Weights of a small transformer language model: 17.9M parameters, learned positions.
Each number is 500 + 25 x the weight over its row's rms, rounded and kept within 0 to 999. Layers, rows and columns count from 0. Numbers have three digits each. The size before them is the row's rms in percent of the matrix's.

# layer 4 MLP up, 1536x256, rms 0.202, rows 66-271, columns 128-159
103:517485458527468510521544544496452451503532529514487517483536486503507512484525509486459516519502
086:456456516451489532456523509531541469476499495453481499501528541484493543492525528471509540505528
075:496469500533465488505502464477501482422510484519521495501495495493507507499487508475492530463505
089:503507460516517530496487490537477546501508475503485484495494522481491509481523475493440497545520
113:530483482467499490480473503481514488505540491532534563475485462500495482533501550471493490445491
097:505479478452543494508524482488544514507501482483517491530501482502500507517496469496513521507518
090:540525525497495455523534479510494520555493531524518531485495461475477465504450520523509500507485
110:498449498479511507470509481480492464527515494500523485464488492480519485516510498496536480539517
098:545451503472526507499497552517468510545492471498512552472537504489521497532494530461487543504511
107:505491567521528478501527471543469514498510533515513506545480472505519486484482522470516493512535
079:499514462488488491511498491484533528501505483530498503504501531520526531493513471488499472521537
089:492504494523505505476513514532491512511489532501532513484475489519510482493483515483513507468496
088:499492483540471527500515482470504530495536490507473505493500457493473515506493493475498476549510
083:500541462501547536520492514523492521565479526489519526465489492504500454514479473503473490479566
091:512508456498487487502548464485487512466482540533570512503489497501500511485466489478503539508529
108:528520484542479540474510486484509493475519482506547522515549535506503496520472472517518506541535
093:500528491479506536478525534497481499543493506558533459514481495493447480524441509458461525444548
100:454482461508501484495470522469448494452497531547507545513536490549526462514550499467482534520504
117:501521525489517481534542506515505423507472524503522505493519514500457520517495513433528484469521
107:501555467507494446558516524528501498506489496510514558475482514502503452504548508521501502478537
080:493473489539495491506485456522472528519528494486492507464506490464512509543483477459517502545515
111:520508561559479515487488487501488446506513557496523520476506487502471538491505499514491498509484
096:496449515499496506527510513476499487484539510499481500526474499524503507490489490505520473517456
119:526490533514534530506494496461442511505487502498502518454487540508461491531478533463507521528537
103:488494499508530494454510537540507520528450505469505483499541522488491547525519550498495489529513
089:509500547563464506477475480501470517507499484520500566472459481550490510482538513533551503483471
093:479503479469511500499524484467532492532498483521522483526480505477497521488475504506455485508490
102:536456538514530523497507507492486478561476529519489481481525469500439479470502497514527491509502
095:527484470478492442512490504484516507573529491479519479500501471478470493528471506483493507533531
095:492505485492489491495475487541498494560482490532499450500469515493516489484486491491527518491494
096:437477518521457481556508508513483456481546534478494541503503500501474469519491500479455524514476
095:491484494528498539508489524489494530503526497478524470555498507528508490475493514498492447549470
105:518558538497538506475453509491504488462504488480507473540490467499476515529520529481532468502534
093:500496506526511522489540531508487433502436508518533520509513503481458505525535511449521521486463
082:475506499490508500494491499518519464494479486426528507504491463535460470525480484556523521518487
093:516503508523504567511486503488522484462529491511509500485503506492524452504485515480503510526499
091:527475466458466474478473499508491530503539527575507498488485499512495527460468466505509474527445
091:534472506506473454513518456480494509498525483524533498498518505516493557506503460486503522507522
088:511500442486497476490471495514485525488464504531509466490468499479534516497482492475522522507476
099:469495504486509543496531512528542491536480496508503509527492492495473481528503537469471483475513
091:517466471483537454526521512506541506480511499491489555515458562514534420504512530519495501476474
094:478513489494523484532497479496520511507541491515538513535483493484528479461446533490513544442496
104:547457506535485500501492487495492489477518477559527494507509478510512527447526494501505499462509
092:515508492491478497537487505551513501488519490487518513481481494503534509461496507498510487495513
111:509443531503472536501519511466491521518470496477492466538550498464496507523554526506526513535526
088:503540499519495514433501481496521465502519524533478482507501527494494463488442506506521510473472
085:508558542499500480465461512442474491540486521474503475479469466515460507503513492530522519460488
105:490467548481473535481511502516468503515466513513528486515545492496517496478447527512537506526482
085:527456488499499478510484524454484470485549496481511516530493468516484529513500515490482483472479
094:490534464503523467510476498502471472482490493503492504500494501520480483478529467492522527513441
107:490494499537496501467467522502463493488513485497505496507500505529506509456492474462529456439513
121:468473476514488472477508475480485469489508492486562490534530481549543510465511519492484519497502
089:483512474496526520485510491540546486511477545523528489519505476483477476515463498487492496505484
083:481514516517532503498515480492532537498462510507470458516515536512482515499505489487504462556536
102:481539499532475550483470471535480517500503531497494507511535472536478505489468519515483497501487
098:486488425529478492468468482489500535513432501490450532520513458509532511516547489472514528554486
118:525471525517537490512514510500509503488498510535474500512499511510507454529519546466534481472474
109:495516502478524483530495504511494498477512499532519525435528494492478469483461464529514493487466
089:485540512493487477548541490448498491542481505572514499518470510470496524478529500503533495485516
092:498537490481522473495504492517476489537530531556529463472466510505506503481490469467484536543560
121:502522541493511535532491481513487441489455473495490483457530509475516501483506517528510469483524
099:537495496471463480527459507540493497533457516471506497518547473482509529470489517459481522455504
107:478454454508527490514496522503530533517502507486511494507521497497518467504523529488486520491518
086:526504481468520484473474484510499525526508527522483498507555466534486558499525488510480514471483
079:515480484479524474472518463490512479503486489490525503480483513507492495477482485536492496524542
097:480476513515534460482504493494478493473477518534482531516473536525527552468451530537532448506467
087:473518524553511513498521495493458486506440495463517520526529470482512505520489508490486507516487
096:485530482502495499535459489514499497433492512505461566468520471498513503454524481496490531506462
115:497449553489515517530479519499499504494495499549467472486484497527496506510510508529502468544499
104:516483525516516500445534534496513464469533486495513463484477523489510494525483501502465492515530
103:455485483527554476477473489473542500520480522499511503525484478490498533528504464525506462526503
098:465508524464454491523490521551458486521529463537563465481468509522487518496459530510506516472520
096:434491475492450521506505545503480495531501508470486473495507510469514488521559517524520491536522
096:484541522528504486501488501516465478485524555493474555508478468560492494450519461483482499500514
088:479511542502492532494491499528542476465499468534499470512494498473499528489474521475539492507540
108:467473469504494550497480494476485500507517458499454523489494521484490490524474451508515495536515
108:533464440512527474487485485464511484449456424555458504485520482500490486502464491507543486476512
102:493530511454506498520452479493500509509515515459459464501473508522510514476520478507478506534434
099:467506491501468479541525472482533518470547475512529481518488560486553522477501505505490446483510
102:533470505535515469505477508482494520508503515520471520479499491518504469513512518556516506507505
099:499511468514492488514517468495511496480499462486474468515487477449517461484509486503472546457503
127:527511521523475543488504478455523485518523507511548522492502513470474543511458542492491486517522
130:512489495494493512528449544486510490480485471483514454464508536520441521516481470493505512505545
088:494491518504487498499472511478512444431459508455510470540484481529533484484507566514514516474508
139:489543480498494500505495478510523551537484474517457479471487513515460498488493460497472506487494
095:499487520470538496479485500483538502543496501506507530523501505531487479529535511523494463537476
111:517498510592467483511467470502462471532511478505493517482545461483449522495517477502525511466501
104:509481469485525502476480490504472466492499521492526490441490492529536534532503466536457538554479
085:485516467476523499490514520526500460496462521504515499499535514520492479486503480551482516494499
101:453479474502496500502500477490488501476500487530473471481533523513464479503501493490503515554507
106:474512519493484516480448515509498518542522503510494463478470506497489491443538521480525496548538
083:483527483501488475509449497497485527470497535524514488508509524479504529472495513484511505508501
127:484498460476505474443530507497498532495483531468518489501487494483478473511519536482514497489518
069:509523543495510499502501493497477527478488469528504475515458464498468538477495506531530491511510
089:494474470471500506496524482483484524488501489499456484555523444474472485482457527494505495487531
099:488470507510497481508511550525496464463499530493518461519491541493481522517452462525491482538426
085:523510558522492511479494495480507503489478497590492496545494487486530499543497478521501471487485
109:526505485451474499517494468475527469539509517519499451465507512475499498472524458509500481499549
093:525535496512504505535519525491500529481512478515493437468545505530528482478480459508490501517493
102:535482491490495506509542499473477523472514494511502524496507497534505507504522481495539460525491
091:513478505484460491470503511487527507534533523509510478512518441460471524560432485489479520504526
098:530484507472476527553496543485487510506507474502458504525526504462486471514492470492537500543480
096:531526460505501488500464506560519526508514490540485517461521521507487514494509497527512507477483
100:473525520512462457534476534507519475512513484470530505507482511489483515469492494499535444556483
107:501473529489515493467508504515508472454466518472499523493486508524449519518501521458533487503467
083:519470518501472536555476513530509478492533523497503482457541520473479534473495499459536515506527
091:488509541452487490507502553516508439509515488517516532472533433522512471535515515511507511526512
108:554491474441487491517489490498507500483487512573479584459496523498499482507541473517513457537597
087:491517493517467527528548450462493512481476499521512525467551509483464471496484522494517585516525
111:489483520518518482504512499555525485447481491504469464487525555460472501499502497474513503466509
143:533508512499497468548495535505513517485502518496512542474506474513519447478482486516540491535501
089:465484492525515497548544535479527529552489486473559482520516542520499526481481497481543512509484
094:474468493526503480492513543503519512523510503503542482483513502522496498468439499485470487499456
109:459491499480484487513511454490490517490493470545513508531537502522525521516508511539452519474502
101:534492481491528489499494482456527470477503483503472532489473514514570486478466492542471555514479
092:484520505539472469511449482452442490466509484470480487490490439520505471543477468545502495518479
091:522460481489506461471519479568501461471471458486494493534494470495513493555501486491490488497498
135:541512492511489535498485517471478495511504547522479496479519489528451506528504494470521448482481
114:498517477517466507495473486495525471529499517542509477486503492510452499535491513521512496499512
119:484554513432529516514466456527473509491480520517482523498532509509534504551501499492485502508501
103:466482489483495524533511528526525519483545476498473517505500498468489481510482515472514530500474
089:520545481454555453472480490490532528526481521519512553532516499511476496492455496486495488508482
094:437485455498514498509516533483490475521494498491498500493468481482485483513488512499524444508476
095:500513534516546483523495527540494480448482487499496462515454513537537503496445481490494490480504
093:505464521497515507533486479468494489507518507525499525514511509556474563495470479489504508502498
114:482511492487504506484498509507514486471525480500508492507504541457494507458524489509471501498524
100:547501491510528489493495475519475510477466496516518507485514502464539483530465479490476517521486
071:519458502521436519489474523447505548555475487507484490543479494506497504514516475513512479525488
113:522537461533484456522512493493566506520517475471529484555523492508506518480501496466478515518496
085:522476457530520495504516546517477505510526499473511535478513471496480468513483495524471483487515
103:511533505499478469515466511477465520502532477548513478487543476498502430420511522488514515517508
095:498464488527526512506554550518535479522468491551485541477496540476505519523496493492503547511507
086:497490542518525509524538536475421509497526502492479495504505504516480481497513514510499466511494
109:508513468507532499505473461521482475497514482519446545443494527535551434499504485496490453498520
108:540508484507531499510513481469521492495482500496538446484537497462497498509506527462474473481472
135:561507436545513536512452547469475498501492494518484500477496506521518480500519486499501477515498
106:527515504520461482510517517468540479523494558517442506519484506464489479522492523484496488447519
103:491476485504478516520484499475496492551504510474490545488520462512501517577499509475510471523474
122:532541493516492510455544503503473495463497466495556512467462545527503510504486501477529511494539
059:495468518522538519462560521520497517513510508459518504520489501497491501489494558497474488499521
074:500518491537491509472497506501480576558509561562478498520501466483492462551508507531467494537490
092:503517522536487517482501494522501464522497500467488500496450515525492478501498535540508509478536
109:554536463514528494490524510479488517520473517495511573494526533478486518510503548590495495539499
125:518481508500497526506507497475468465506424484527491499483509526518453482498461523500501518525484
123:488480509537506519479498503513540504536518494505503487468506497486491528496484502485531460534476
101:591496488472475506513477493508461490536546443510507506500514496488515515495474474510509500507496
110:542535509549524525486513497465485533478480502492524413492514501529504472503516478511554514523513
094:509484492493508505458514476478504513494491509508524501490489537500529512510528457493513531516520
083:523489514492492533458503526488519528554477494516495480526542469535492488502528467475512505501491
085:498514476506493492512472484520498528515496465530518523474458487520485499493502501455489483484534
105:486512487492529546510469508452523524524536493546440485503506500512475458505500529471484541504518
140:488508507487523512473475482496533493494524498552478472472521480491534504453507517493516507494512
098:504508493492510465526465441486475502445531507527465510478499498506474449497475496483480505520482
099:489535540513499492510520506463492505499493496480475505493492476507451536562545513537516478493515
082:501504459546507484526459503480469545483509455503475550493517473515529512531463508498496484525534
090:442494507531515482515460493532456528536509486495500528483512501484531493509523533518481490527546
091:534476510488532537474468550489480502529476515505477524433507530523533507538528488504505532485519
082:520475512493503480519488482539463490455517453484427530507536534551497512516483481441514496524529
098:540550502514501525486507505521482518499457469500477489500515480503520543491467472473495548489512
103:513522469459447505510486532501519493484481487535515505537507485465505484464522501520510486518517
068:453513471540544497444460502522488484522460516493469517539508498504465505529502494528497483526514
088:456505470457495473522508511498521535531496490486472506486511518475511474502456518489486467514462
132:503525499533514484457521467519482460512462490459533528473485481527517494525482532509507470479511
119:502526483507497486481538514520478466539476465444493499495502522507464529501525536471536500503454
077:496430494530551528458510498530482537505498487483506498499495464487486512480459530485461498452513
096:514495509531470513503482480470528494519516519509505502509500470518485455491482479501508442479496
082:470503470444501503486454510511442514474505512480521467446520459522499491513512485552477457507462
083:529446471497536510495521548484490522499454526462456508504543456478505521521511504491506495479511
093:516546479531520491506502488516534549495544474500484453520470490491526505508474508478469495503524
092:493483527505482484529472537492477482497525546495541524505505509492504517517532502502499483538467
083:500493508505491458502501526494509506498543490517507476482498507515462480528511470494480450531508
104:491488470495510446528475487524495497463537516502459491459505486518501524466462500503498500508532
088:512487520514539467505519500524488473515532518496511471479499496505494451479487477493480491483464
085:527507487532420496458494519498495491515485484488510483533519502515469489462524479518500521490512
101:530482515465478477466464457512511510481507481487506521517518504493502529533465470488486472507499
098:473485533476495471512556492477469503485508495552519473462513476494511545474579504514513505508486
097:469465520512503510490515463561500520487507472473508491520474467514474498533470525458522528465526
093:522514498511530542497508542515486505495477527513532465543516432520474527489498501500471468527483
090:523428512529491460510457504480478512470515487502471503491500503502543525536491582508506484548483
090:476480493560488511513518492517488463463527479494515496521483542500531506502468491479477508538506
095:508482530453493532507443550519502471518510493464514502490490472492433530521511528541554485498522
121:506497491540526539516507529516460476473555471488520507491473510494499505473474480489524510509507
085:457496524530502501481475450469476502476514457528527462491497504543478532518481513454512496533496
105:495465521503533473473453466487487499482467461493498463520494491488527489543500500488505518475499
102:488484467484508496514444459516481530490557510563451544487519520502474484453514475515517501497525
120:492489520516544477472456498482504485497486504500497504479477500505489518466484510508493487467470
102:462505469495524478488451512484476499552506516561484522482466502492488533504518491475463489527492
085:473496486519495505504457497497530483475487496469476478516468418520521470530520526529471555509497
099:481470540488491483527477482504508530468503466491520515480527509472481500521444552480492473515448
129:531460477496505526528518544503496515506530528531464495524538503468462527504470458502522491538487
091:525534501501507474446503467473497515475520461477448486511488506495516514515484489507544520482466
100:461545540487499514454488467499496527473466497479473486536496509507510480519503481513523477525496
101:500521479503492496523485491510500491508459510455499529505513481506495458481468507468497548536495
084:548496489485525493500477496546539469475489465529501521532494521490522516507447538485547484527497
083:529518508487529502480508501510479511507479527483504523502500486493522525518520521471509490495504
085:533508505484495485445505468527516515474489532537484510489518491492449484469514470514521498496489
116:495453539512485511530489495472512491494491502528520499486560533504534531479455484501527501525526
091:503484488537520466474451479476516550490481505513523470518505463535516485501509480522522493520478
102:503484519535467514463510503487518487525491528540518543498499486505508505482519463494508532517525
102:516559528462536522452452497506468510500519489497521464533487524520513484500482492468483542487565
081:505533452495530551511511506478505494517523500530542495524471507513496464564506496488498440499502
105:481494505546543499475489495498502532517474499473472463486495540501503517479507515515437480518551
082:502520517542504468503498502507513482505511497519496486477457509523531512530474479480494527473471
083:513532514484486553481506492472535523504492508531499495494522491534463550502483471460494519490512
108:508473510525526464537509534524514550482515544489506492506492511471555505486491484497495457520473
102:487500547495480471494523524495517487478520518540521445527514536492443519533503502513507484493523
# layer 4 MLP down (transposed), 1536x256, rms 0.195, rows 66-270, columns 128-159
102:500524525519467502523434454468488478487539526471511495476495482529502526470550451517515467471525
101:530494502490488524493504490491523532473508490509456497536547519481450472487482532484519572467523
079:535482483510522542497474478477498489505513484518476453540540531496520527535492492499487493497518
089:491448531505507478478497530500493503491494533544487485531505479511506491509483472521490467494492
110:529508487492494507509506496486516507526526495508507505536441487479530527502497513543484439517463
115:517499504454512503509502460475541504497499505471524499486549479556534519493482496517525519507494
099:479463538473489491513497515498468511479484515528523512487470476517480469502475514516528519511509
108:511493545513487504518487509530531516519505506492483530485514491464479508479475550518472482500505
090:466556498468501491518533534521517484474507516533536489540504502491504496487513480576447491496474
095:501512486489506539482505482480505503533502508499491507472509485543540521540529470564522476466482
097:461532469533455499537522461502516513498494482465484520523494469506478513507469488493515471495558
099:541517527514499499516503501486499565479516518521547514491520517478503431518481480517540498498521
084:491495505470557482481484514541510505508479512443538490516460551495501498528526491482527499479511
081:454502514547486507493504527461503512487483486479545538532461455518492498502512550485493526523508
100:487497532502499538497498533489539547482444520523486499489515505493506470527500492557489476478503
105:488485544513517483489504525504487508530494526478516529480492499528537492516506504497469493458524
105:478511496504511504521509496516518515498458533520518512483530510535500486530493507484506484468497
106:502494485489508472493465520517469492510470449525515534489506534503498485512553490495460471508512
093:512491452536513542455470504507479579512519521481476488521519460516551449512478516569488510536477
104:538491496484501522465475474452494532478532482539420522560518511505478497484479522477500463446486
084:534538542461499492494496494495453476461492500504494484534483513477533537509510510523471484434465
096:516529474446497503519499490478499534487520505473464502520456531536492529528481490483535509518464
091:475535521525489489507468513497549489514495496510533503534514515487503463511490507511479511471530
114:501505502502540505517492542517507474483531438454500514441495509466462481513525481491498444498480
096:461512470499477475539497491474506495480560492537505500500516459494500456487513472493496507498495
103:563525527509455501486482499528504525473504488525493543455456501533475528499527472502501498482496
100:512488482533495499545458433456499444475524483527485517500481557542468517505478542522437500525500
092:495499488519468532495536509525481517518510452525551504566509487490520495522466506522526480481507
093:464518505491524507496481475468531494435470533522490476476518484522507501478490508504473502486485
102:482517475466525503552506490494552553550535511477488453478488537499555481437478543538538499501473
100:506504463527477487446523498504507481480535522489506482504509465518483505550493473489493540509503
107:462522493504481509508516508464474489503455495456521459499471486507500484461511535487486541520501
116:522507529510544526482475497507490505472483473464515471526474520497535505499527488473497514523481
092:498478489502512502505516466516491539478497523484488519516494504534534423497483498535511435506538
099:453521502499531525501456526491489477489531508460510522498507484491492523509472455528560488492489
086:494495534475489472568479479478501483495472494518472534539483498501459464542499482515504484469502
106:516480461483472479470483520489472509521475539539534511476464516482476524494478506498485499540475
077:491534490503504554483518529529489503518441503491500475510518508483496464481513506522469508515491
101:498481452482507457504515480526467552487482485500493500451453545448538546523485493441530508509514
091:509495508492479480492481489476456508507486499496520497467506498474529520463468502523531529546497
084:498536503486478556478502525516497516485540493534491436509510506496505512512514466502544515527559
108:489529507492508513496483525458547500536536461494515469542490483529506467470451540482517482464523
100:496471528503472542473478496480493481502530483486535548450479501452520514530499479544478524468486
091:472518459509522483506494484448492514473490468486502507505496493527498500516494516524482484531454
105:507534517489476445517490493471491493460486444530485517507487544518505519500482525536484501517544
097:502527520518483511434501458538510483546521528511479574480482504481508504520507521505505516461505
091:536562501509483495456554515505509459508549494531481485496526507497548489461485529489477481519490
101:510533471472556509491540530513508469544452471514535475488492540487490496482478494516540479545522
090:502517496475487495524553505506504533463459545500519501505502533528538520481473552480505496464514
097:517548458525454530446488471477487471492512501480498505564499470453488538496459498517505482533523
104:489575507512482489531475462476535531486493503511512526474523505494465505487531519479505504505460
096:503505515494522506548502547507487540526488471494460503472477509467483495565467466504557489493488
108:509464500495494513511516500496548495507493524449456522510511475532478514536486513530504489515488
084:502531467505500478528518443497503496481496536515501467449506507495467510523502490510455502518527
103:520535458469502525536508469519504508522470521508547479479513525460509486507458503482461528505457
111:512507476479502470442487492499493569478498507531467517537508473486559525480549509486506492524459
091:479535484495479495485521501524480512546519489458551489475502477501470529477478504546445502527570
101:525495504543465504525469526543460482494503506485419479527477534483501464532442494525499487520508
100:523503494468547544544514461486429485564511465517465485490506506484512525491437498518531509497437
096:516469511500491498512487516516487488497512446563516537512475485499486502488488514492498496540422
094:454489458494483478492494524491515552510559539486483530539497470501443497507541456482524546495461
108:470492507502520492531493485468480447512527527506471461514502506513467494464518493485542493482557
100:482500487482513515445481495489453490533550519492533482523503532499510510496492521493508463521474
099:495493470479474513493441480551480486506472530499452520474566504492517543491484499491506484495472
085:480520512483498483531460534484472541539505476523505499500518529496506492516493517475543510518514
098:490553519470500537503544514476496491543502510494469527507477451503518460489477492443488512526451
092:456475487505510518471460496553525490457489499503478482478481484492488498496505446489495495500453
104:503544524476513497503500519534475514460495513479477497486490459460526525467483477514493468482503
104:498528457502515476513481490505524510539491509497499511494487511474523520509490497475501563474467
106:523496487535478532519466491496492506514527514480517474498557443487480499484521458477499493488510
090:540504507483467503506520491515491493494518524468491495500549514506489462541478514486474513446494
109:485518500522472444513441532530482503510452528489526493515540523555491494493477460519485512489483
100:531498531534507549484511532491509490511515509550533534494516481492502484450463493470477532480496
102:486514551510488492485489497539506482424495512459503534486510501519481484471489467490496495467533
103:524519526510482500504524489514519467488491506516522515547484509491467495447502495480471473484542
088:547508516509507453535533501525510494511514492486537493523517470496539526477515516504485527468453
119:491496435507511476538496499515488512488506454518441511514498507464513498481476517513510482513517
106:486455477477490506484538532482529574496455439494471524517509454524483487457505477533513503475538
113:471516510513478483533479514512521508476495518483496504539461527496483498493517490486506468503545
109:495523525479470526512528556495512539484503501499474516520459500478509483514502531502472458514505
097:501548483518524499501477456522472510472471486494445501523514536511473521485549519525502463529481
118:525479499509514448487487484520560512466492508484451497491492508497484518514507477510460474482525
137:495472466506503504531489478530548485490493496509499450519514547538464472544481498518490504528489
082:488503453508509536527518489531494562506525523481478516497496481478488494465489466489505496549517
129:476550517481483474511536515490474500481469490512445490501494514514448510497494497479463531499522
107:512469496507501519460456517495486524469515478543486505529471499548492468478499467500510514483498
088:476519487444546555467537527511495500470515514493513493500510556507554487512485515486480471499488
092:518540528491454495541501521491509509503501510506506508548534491476482465478480500471557455471493
096:535531504495462446537536511515520508509481511463504519488486485507485493487486448500508497539504
094:527510506460552496522478494443515459489471477507502506476534472481540546519532477503458471481477
112:472484518498508489492491477494487496520532493499454509531500501492499522445487491439518473529479
082:492492531477492504475486473505519458497484461512535467496538511524537512504500464501475502479438
091:486465551551471549573488503494472491519518482509480520465543534483503522466504471538502498524482
081:521488521495497507513481505516530531497465481515499528507480503514509518515464541553517487491478
107:479511426502467490487491496477481544496506499529465506532491506506472478463508479450493479496540
100:503526502509515480479503468540530492503487467468522530472492456451516540501489528492507457507494
097:459490526529493462488477537488479510489492494488518523508507487492494520540475503503510479507513
115:521487520473540516517530485494554470536511516535530507492519481448483447480531480506515521491439
085:481474545496514483470482478517495461525506497486511493532462518410477528495536490478466518521542
102:506498490477512501511514481505495509517525519539521493511510516500527482502489528518487523483487
108:478498492510480526445479475505502513510560530578493523475514466492467500524495517496462503505514
115:514489506502514515526503504468496493497512483487481527561517505505490471502503545524507519504493
085:434481530490508470496481513512516519482497478480506502522493481460509518540489543450499477493463
092:485472522477543495496537475490510517534461504511477505512503492519522491498508498486485501474475
110:470509448549502484493526468526526550492515504517483505490469501531505482490504510540489499517482
084:472478516526479496495501505479473562478492489525521498502470460489488505497528532538480477509481
100:470509544431523495499484512516544500484496488521542479502489475508503525536560540506497494483479
092:505483528495515486500518501462478491491478513448471490526510495477498500514511549436478550461476
096:508492474452480494505461493481485510551513451483498513453523498514484502487524453504500470526503
110:493517510529517477460463472496452466509529529495508523510497503529540487511494501482529492546491
117:476497473480488467487502516510481491521470499502491539480517497508483476492479487475524498505498
082:510482518492499472474488476485501486451521500535494496499478499510491499494514524554454461508525
102:469461507507495503526496515512532495478531539488485486504476460529488525499476481502535496465436
099:519482519524492498499501534543488483520528496455508521452544478493511512518491507483549460538497
094:516481495499493500524501493488490488560485507512552471524515467520471514511504494434515534525484
103:489506473551497472511446508540481479495497499507503480507465489501503491550492496543459530487525
091:479528490520523499492499505501471498543558526489503495507530505459483534453512477502518495486510
124:501507528518491490511505487500488496535516517469499484487516539468508528463529510482490511517483
101:491484503513507495490550535517499512476492470461514542520475484483543519497526494472485523529507
113:521481479537547471492495518525480507518468528552495521518487487553489507482476479508486505474541
113:502516519492524441467508485513500552500492503548524494476469472529490538501478477471530475472502
106:533519493478522509504480493503484569510538492503552490495548462476517516519483544510513489536472
108:521496491487475464527478497466477458538473501499563481500450503476516500497459574498501448489485
105:535481509480554451535505556516514480466524500519503510511530534489470517492438540494528494507503
090:510504505510533508510522480485461485483524515519506490490493497498515507526494503470483479492523
100:516476493482540486528494505499486504503505528484475498498474462522524534480500501490517479492491
096:484508490489527556528496550489572493512537518485507525470516479517495508487502485512489506537481
082:529474496540453509503495499460485532525484511515514466509446487485512504474467482510534507520512
121:506549507500487490538484488507560497554544471511532479525498501463489454509479496495511511527504
082:484475502496481482511499447523511513515500520498465505512515531505541542514514489483523490510453
097:501464443521492457496477513511524529502475439514489525492523480471442533507445455487484521462488
089:489499524480502489537444453510504485490509495505472462540494499491511492473522508490521468509468
095:478492498512496523497472510530481512501522514522498445471508521515489525530492488466466533502501
107:506501583505491482546564514519529508499498515523521492529499500433483488508509497494513505519529
104:488502487528482504503488568526503554514544522506546508516500492540497505486473501522514531525534
104:471483561463508484532500492464447495530526490479491508496475497422464506505469519517468511486485
115:490458482491506516465486485475499453567446485511553465469501482489507523483460490503445522481499
085:502516509517547476479478488494482483442494466517480464497486541466500521439481478528508516528523
102:470503527459472483548480505490510526524533553496459497530544443502480482498517499525513490494507
072:503505485527466496470504483518489482485496529518541478510496510448518501493497507504490470525482
081:541485514516498495503491500530530474545482493481502528512468473491463505491475530486535489516553
090:500465476554527502498493489488514538500483506458535560496507434524501494480507499463459460552474
096:460491521509473502477512496503473489478506491497501466512491488517456505539500534463486519464494
116:473484523473500528538474482476504508477514505524530498509500541478504465504534462509510520489523
128:487474489556507524481502474503510502522531472483525473531467456491478512476518542475516476543503
085:475479472492507499492521495478547483468480516476486465475494510505467470487499499490490493478494
107:511481511467480519504513497480501485528496506530468489479521497483470553529516510506463517489476
094:483493518560479505526517513480482528510498508516526505491498487519489471438517506457523509502506
100:500442511509520537432490526530501481473489491492537525517523558482522506457507491510504466514495
101:477513519496532503478477520502511522488500484537439504552494531551511493514511532514491530469473
094:521491524492493471471538480560493529512490510490535502514500509516531518475508531511544463512467
140:489526500508521534499515507457550481490522518536534499490545493527526493454489522493476515490480
109:491526498503508459496484504508480474463467470485515487504497480551463477545530477456480475539504
093:508493500497485508516486490555503509516500484520525547514483530488528462469456500477515533488502
077:485460494482518493484514500552507482494489535484523507524482511468482500484537487496491509504488
083:510496483466500531497531481470553467513495498521516475524489530513500517502438444512482501535497
109:474505489503510496490514524541540502513506523525529492520486499519502470494530487504522508481530
086:476530511547512491512522529510525487479435513561496531467463525469495483496513527498499479474501
093:470483536464517508499455495497508482525482509506488543503473500468524477459524500495474490504488
093:535508563556483498454506470499492476526524533486531502467495498530539480524486501495493494463470
083:523514453516457470461477537505507503514497544509480491517503528505490509518484456479491511490512
080:512435518557462485517458492489459510506514494522510496501486464506490501469497496534501535484533
107:505483489477478540511502546481533532480525494554491501542521501502466458495530465506491548519503
110:527495481478500499464485496492472546481471478481487508527510512494524481512470460519498517508483
095:492458504478508440474559513485467518484511478513520509487505491444565496507446512489507501497514
091:449494511471548507498473474501440489486506522486471503473463538507492490466537525514477519508519
092:499530489527465493450543524472464510445511472506523504491484519484515504527491535494522474507537
085:469496462510497503520515501487477507489504493451494509534487516520483469526467483517521517504480
100:513528537562536514466524471476501535449485505519568477506496507542503438513509505510522472506491
100:469494507473486469516501480507503479518472540511481465495513462515466539501539488534499526527482
103:443506505488477491530501491504493480477513522500496518467509524522426468515507499503494469542497
090:511518493491526563472503490471485491529493524476559478505512519461488449500560514491501510531489
084:499471532476458525490459511501481484503470437511446575470504517480493555496501503461503486507478
091:491501489500467523534516498500495501470502490553494531475504534505485456500505452496477480537469
091:512502522500493492502531499503520511547490487522523499480520522488489507450537505491526510498499
093:490500471501510501490465467506488479486500504502498506521510506563485472530464500525444532498502
088:496531497488516476509503496490479513528495561498456496524515521497506523512494488524512460544445
090:475466487479490479481492465531551522514513515493496555464507529501510526478469494465526493495524
100:459523491529518518527411520487510493417513536513515557474465472496486487486457497532468518467473
098:556529530503500502504485513455527463532559564546491490511487510491510491506540533456478483494457
088:526468504495509522513521535481511489494468506487502520489536567476507500494493499474503526499502
107:502500471490509458522440483505544516485475517445480492491479503497513518505507484491510517459479
115:477509530495490525466436469501508511481506462525520473477481465546480514536496509463490469486465
097:513492487522472517491463494498498489481531507487530533471494479529456546503535498504504514523508
103:461486523496475478468496538486464516491501475506530491511522503527509494533460474486463500496500
120:477515489506481533551494478472487489474495527490494474503476532466474503511503515488519503504457
108:471516505530525473501523484487481493482461511545506512501513499511497464508503507505507539526509
094:486542533464497504505493471540467510521546508483498506500532512495538495494449486568517533501482
097:507547487490487465461467488481535503526466549522446556524491491488558511484486513493520519531495
140:550481457496488491516477509531506503516536496506503465517485490460499475490482556512463492489502
089:506455482519499497495470510456480492492544483489495458502536507514521493497522516528497511499528
105:499524472503482512493477464523469476474547500484513484529493500558491499497510468517523513489441
101:502485527522431498478508489491465480495477517461486503512524543485493481527497500523516526554532
095:534517536505516512538515491501529504510514512465476549512521470517531467511486444525511492513547
101:506506506471539488498462483469475494523524500467491514510497498503508506541506507524510470501498
097:514531463477500491485531561519510515502516491513520512499515467493482487498502475537495487474499
120:504459482510479481503489507495495531513467533515485505476516510567533512550495502512549504509581
088:521516497446468515511507507514500444473479452476502565502487509488491521499533470544492484499523
085:513484515493516484525494473513466483490476490489429461472512525519453528523484531524514457510510
101:480511508520480493510533488478517481521508530449462470522490515481462547519495483502478523534515
091:514505510516549489496504430530463531481537508514504495524519505507527531483502471481517480527524
111:519509503468513534453505479510512501511464487533475488544520472533529513475493514515505519508495
082:519510491493526515478501529545546521497491451488475502474529489463541484458541494449540473506521
097:488507491525513468477493538497487502516502452505487502512518424512473516528523505526504476488516
101:517512506502479533487495439507492472518500476489486497480512501526482484567509515486491521501501